{"n_layer": 9, "d_model": 128, "n_kv_head": 4, "positions": "rope", "tie_embeddings": false, "extras": ["some layers without attention", "local attention windows", "value embeddings", "hashed n-gram embeddings", "an embedding shortcut", "learned residual scales", "skips across layers", "LayerScale", "capped logits"], "init_std_up": 0.0603, "init_std_down": 0.0, "optimizer": "adamw", "beta1": 0.9, "decay_fraction": 0.551, "dataset": "wikipedia_en"}
Each number is 128 + 24 x the weight over the matrix's rms, rounded and kept within 0 to 255. Layers, rows and columns count from 0. Numbers have three digits each.

# down: layer 3 MLP down (transposed), 512x128, rms 0.186, rows 452-511, columns 64-95
# up: layer 3 MLP up, 512x128, rms 0.179, rows 453-511, columns 64-95
down452:118162114159103133117100088139127129143094093148114113164135155170105104164111129135165105129087
up453:107101083121120129118133148117155112115118131159145126080117138126141124114133115161112191130145
down453:163155150128165151116113107112123163049126127105124141095148146150119121119156127134162138136172
up454:115141115059133088130129130102111130097120138122114130150144157130097145112111131104152142114161
down454:141093126124150147157127159153173126184139068099123127137155079140131104115143135138136130143119
up455:104164097152117118142156147151132126147165162144140129125184184077104110101170168119138158094124
down455:126134161120146162098139089114116142132104116116107134118116104151095093133055074087129109126096
up456:155137139134183113145169146125133125189106163074111119178094138154154134146127116047103116087131
down456:127090116141156166131163158121107081153144130081090109127070103145236145164147130076120095166159
up457:107125142105155114145132114135089154098052181158116157113161155121133163120161116103125111106093
down457:146136116128120121131121139134159105121174106122118082169056100127147134120141171171120122141169
up458:150129079153129109119122097143155173141137145153188118126099098137122150156119125117049117114140
down458:142136130129105100105117108128128190112115105123190147131109112108157110176107121110110125109126
up459:125168128143129145165151141106161168066125134137120107095145123123134146079119119137125135169127
down459:079129141116090153173122140083133151098144116157148122090147134131080123136093098101102096152107
up460:140136133102128098168144103149172141126106115149099092121107133156126095183162092113127130154080
down460:130123152118131109144123074133157140105098134138107132144114107142099123125144133093155183167130
up461:136114144094146115131097092152120132095119147129125156178122119123139121105132103100124131116137
down461:110150128134130106143092096128105081075101162110167141132116070130143133092125128141143124133141
up462:151129153172173096147127144129125117131080101162119105162110108156096117125124098134107089133108
down462:130126142154122137149114113127106130154161130177115132046099120142157111110130127124141109132125
up463:094120104106127091152122083109101112095149136116148141099153130123123135133097110070133167095100
down463:130111136119136106103104131135090093138157112160103079112150134157095168110111156177150171143100
up464:096134116103159098157154114158146119097137158140111128129158146110143117140150124089157140133097
down464:109138136155100185133121153157152147147092081106116174115075138149104164148135138145096138116114
up465:165063105136192121179115141102096101109109136116163177117107160145146146111134119118106139148109
down465:134155148154122130165156143165135099139153154093139179100129108142103127095120138106086122141105
up466:137135097131122146108098141114131143140140128157118115106137135131146109144131130139142110172160
down466:159119129111153093101129116157097118136133132110152113144095148101117127098098111128159154109142
up467:096120128092075109148152090131140080103129158131137100181137198122101127106090129126116131098119
down467:123119110142065090143156119144116104131150124110112102155134141149136129080083146159146083122147
up468:116107120136152123131047141182141139129112156111110135127118160171101146134122151138109127128154
down468:117144127107162148114205141136116094143141121117144134149125101075112123142135118114119112154132
up469:133096135134122130115114094110159132096088119129129131171117122131137157085097151083093111108099
down469:088124117158171159076096119110164116125122104134167076128104140147174162104140125136087120107091
up470:164132134134139123152179093123154124150123095131098147122108135137114104123106118117098157164119
down470:148115111122122111139147120136135090153148104106085144104137136112106148133142109127131160157147
up471:143142114126137107102101136130135139075121146149135085143094114131116104126099148118156138117134
down471:140118123139132156135125175120099138124130134133135129132131114126155131122091158149123105085152
up472:140101127152147099138134148170165113082113135073144115165168132144118128103109152132152115109099
down472:100143119150126186088147115115092163189150121155143144124097127131157162152149112152114066169133
up473:146135111060157101132126128165191145133130108141123113111131164101108103072149099129152158152104
down473:135123132106087141150142114081126124110140135115156155097131156165158129147103103084108109138127
up474:124153135172171073134149147128144127167141100143131096159128121111133149123146135146088146136127
down474:096100157182165116128128132183083152178147138106118093130132120129144136133159174121146147112083
up475:138142107108105124178124137088094157097117125108132129128160165142135118145129119139076100096079
down475:167146156105127132096115102118119128180098128120119121111134145105131121119127140133129148105128
up476:130118137160113114112128107143149155122098178153148103147157136129140118141116158104168130128136
down476:128131109100116133094148107114075084143118132076094166157131101112119150130113086172110084134085
up477:147134121173139094110140150109143138128117149138124126163165112106161137132169112127124167091159
down477:112171121155129143107130134116119141135117105096167093133124135139145146118166111137129127098163
up478:137111137103108149125136106131165140093153141155109168151125139159116149177109176089133133153169
down478:136104116100144152137116111112096140147136179156150128101113153093125123091135141143121145139121
up479:175147071131107135148143118097159117091076129154148103134181110093128143138135135087159150118118
down479:125123121169087125124164158125100131142119139138112065127125134063136090123129120178172164141078
up480:138140108135142098193112115123184161111141165125152121116163132126143088159138110121158098131100
down480:144128160147143140155144156107136135165140136078143129122084112116100115115140113146121116099096
up481:162151087130161126132121081125170116156134199113136086150114146131126103144141111125127142117120
down481:126143084148164152058132133089151094132150149090122135163111183197117098132158121147098137092126
up482:108087129109147105106128127137154131090093105146154151162152143092142132114113133087134108139108
down482:119144144136110103156131117048106143164097163139088150132139155150102123142140112185161145085154
up483:125151111145123151133114124125108147161163101173126113150099143127124114156187121125104120084147
down483:097092101115123159092121121141092122123139116135181078139103106112101131133188141135108127092131
up484:150159112106169098121094107161107113111079159126092137135119099073126132126122093119145140137129
down484:121108128149143160114140149118146141094167114126123140120125120140155119129131115151131185149140
up485:093125165142121148161168099143127136108135123111121143135154150090117152135163133140126106100133
down485:173108094102122165140159119140138101109139140109113130128097164105115103132147105119123146093185
up486:119155144105183089142123114149154096124146158113125144134115146071147086087133146113148154114108
down486:135120120077129135080096125109096153138162148152142117085124115140104158141126105128085098131125
up487:112154087137152125112127139107108124111096142151154129110122194124129134166095136104160106138137
down487:173143187147080143175133148130172088118136100134118110131126070160099137126156133154124097109122
up488:082155140158127145141088122080139125142114151116166093122103180164100110108139153165108166106141
down488:092150124113167099104153144123113118125132114154103145163126137100145146114170117108134131125139
up489:138115057131140127103149083140167191145124138180100117164133129123159140134122143116159109128135
down489:132105120122158087133167154133131122104151109099143151117128113145154135127165143120130102109108
up490:128142094140119151114122102095139144120136108110136128109150173117169111150120140086103120108122
down490:135057172119144096126101123168121138105127103155131090094139090146141124130124113131139118133142
up491:169145154108171141124178124103125136146084163158121114149093139120149103169124123136126119118110
down491:143148156108128150111158143083117132088086190154142123140126149132145083173112135175136095126100
up492:135126112082146120124138103203151124104146108113124166137132136130139159123125085101117154136089
down492:126140130134144164153086123121083146108120125155113125130095099106120157116123176124158102110164
up493:106112111159143108126150101108148167145125151170084146156137136154122150119104141109151132137140
down493:164155150149124118117128125137127103121152084113146161112160137124135101150124125129083111099118
up494:156155134121133121142101151150143152113086123130128122176128094201133138199122070168145154140128
down494:129150131091126148126088164151124118109136107176163094105150103101114127178113113184168155119130
up495:170119133102131102117128117117145073094079130139138080093122160109133150083154145119152165099097
down495:144163093084127119117113089114138105085120126160124102074117135139122126123181122132164112155122
up496:142157143120166088130108115164094163138112129100132138155166114122170137180103145140118144128133
down496:124127116121142085133095103100139136083077120088169137130121091106156103162084126130087133121136
up497:141132094110150121108110116112116108114149160113140106123122147134140139127134141160138131117102
down497:114113150147127156172135167120092173140111098135136135124112072133111152159124156108123126118155
up498:119137134162124131114094140092103129103136107135150071186115102152125155093090111171107141106095
down498:135107144156126125087129150123089115105164132119145135128133179117162140165150142138143121151147
up499:138148097155144124126105106134158123120091169127093133153107158109148124091179136147140116103147
down499:104115099145126115123119117099077142124120099163099126142110114165136102143142161116121114125109
up500:117164132126133140139114147094150119128146130167142099141133140105153135148114141098139082122101
down500:149103150116114126133086147101138136124121102137141091132109171104138138152107164145155106142111
up501:143116097120113101151117117080095120137097106112108116139167168132127131180108135106130138138100
down501:089106118141139126163123148099119111146102117137070091135084135111101122146154144122144093123110
up502:098108102118126124154102158091162161141092168147111121136139104143067137121138143156079146090129
down502:116102120104111117173160180092123139152118110120167133117133157123093114126137099141141137166146
up503:159116129150132098146130150127158088081133124143155103173187130136094100111122118117138115161117
down503:140089111147124157107137137103086103157177126119120139150105093151121149131169144117097106137144
up504:117118110104141148168152122121158087124117138131152116128158125136134138178095132155105116096132
down504:095104138123137140121137131108102099120122119143120063153104169161125142144101120157129164110149
up505:140115161126175081133129085118078125103067123124116162117128111097131111138098125118127118154142
down505:110126162136133118121112166124134132172117130104149109135166130151144114155143154181142147131129
up506:122121101159143148139144134096135122144163113120119138148101187153122139145117133099151108184102
down506:124083159094105106129105134101110135165120126142123093116143121161128118098117116128138078132145
up507:127106088105139136140138110103155109100134164154120162136138181116142117137153142136131103136108
down507:144106128109132142115080151166082104139109118114121069114110081137151114172163148129145155096096
up508:125114133091130128152118108153170110171136095132171145128111117135145131080138180167137141131094
down508:126097118099147107118156113105161113150120116149118121158132096132106122064126120155154117157156
up509:125156126123092119135116156161160134138135165136117144161098108164149135156135156126080114135138
down509:138110106130133155081174146119121149136138097126156094154138124158151118152147158140112129161103
up510:155148106108102166143121126126139136153135131135174113149135109140110122178131082128116147143134
down510:133101169116061142173131105095127132147146188120100120134101090094112111092121140126126097131131
up511:162135134116130109133073135139148115131129146103118170137176116135132130111129126148133155122113
down511:173123112101128135165113098117111132079124126132141119146155109120097122094103095127137181129110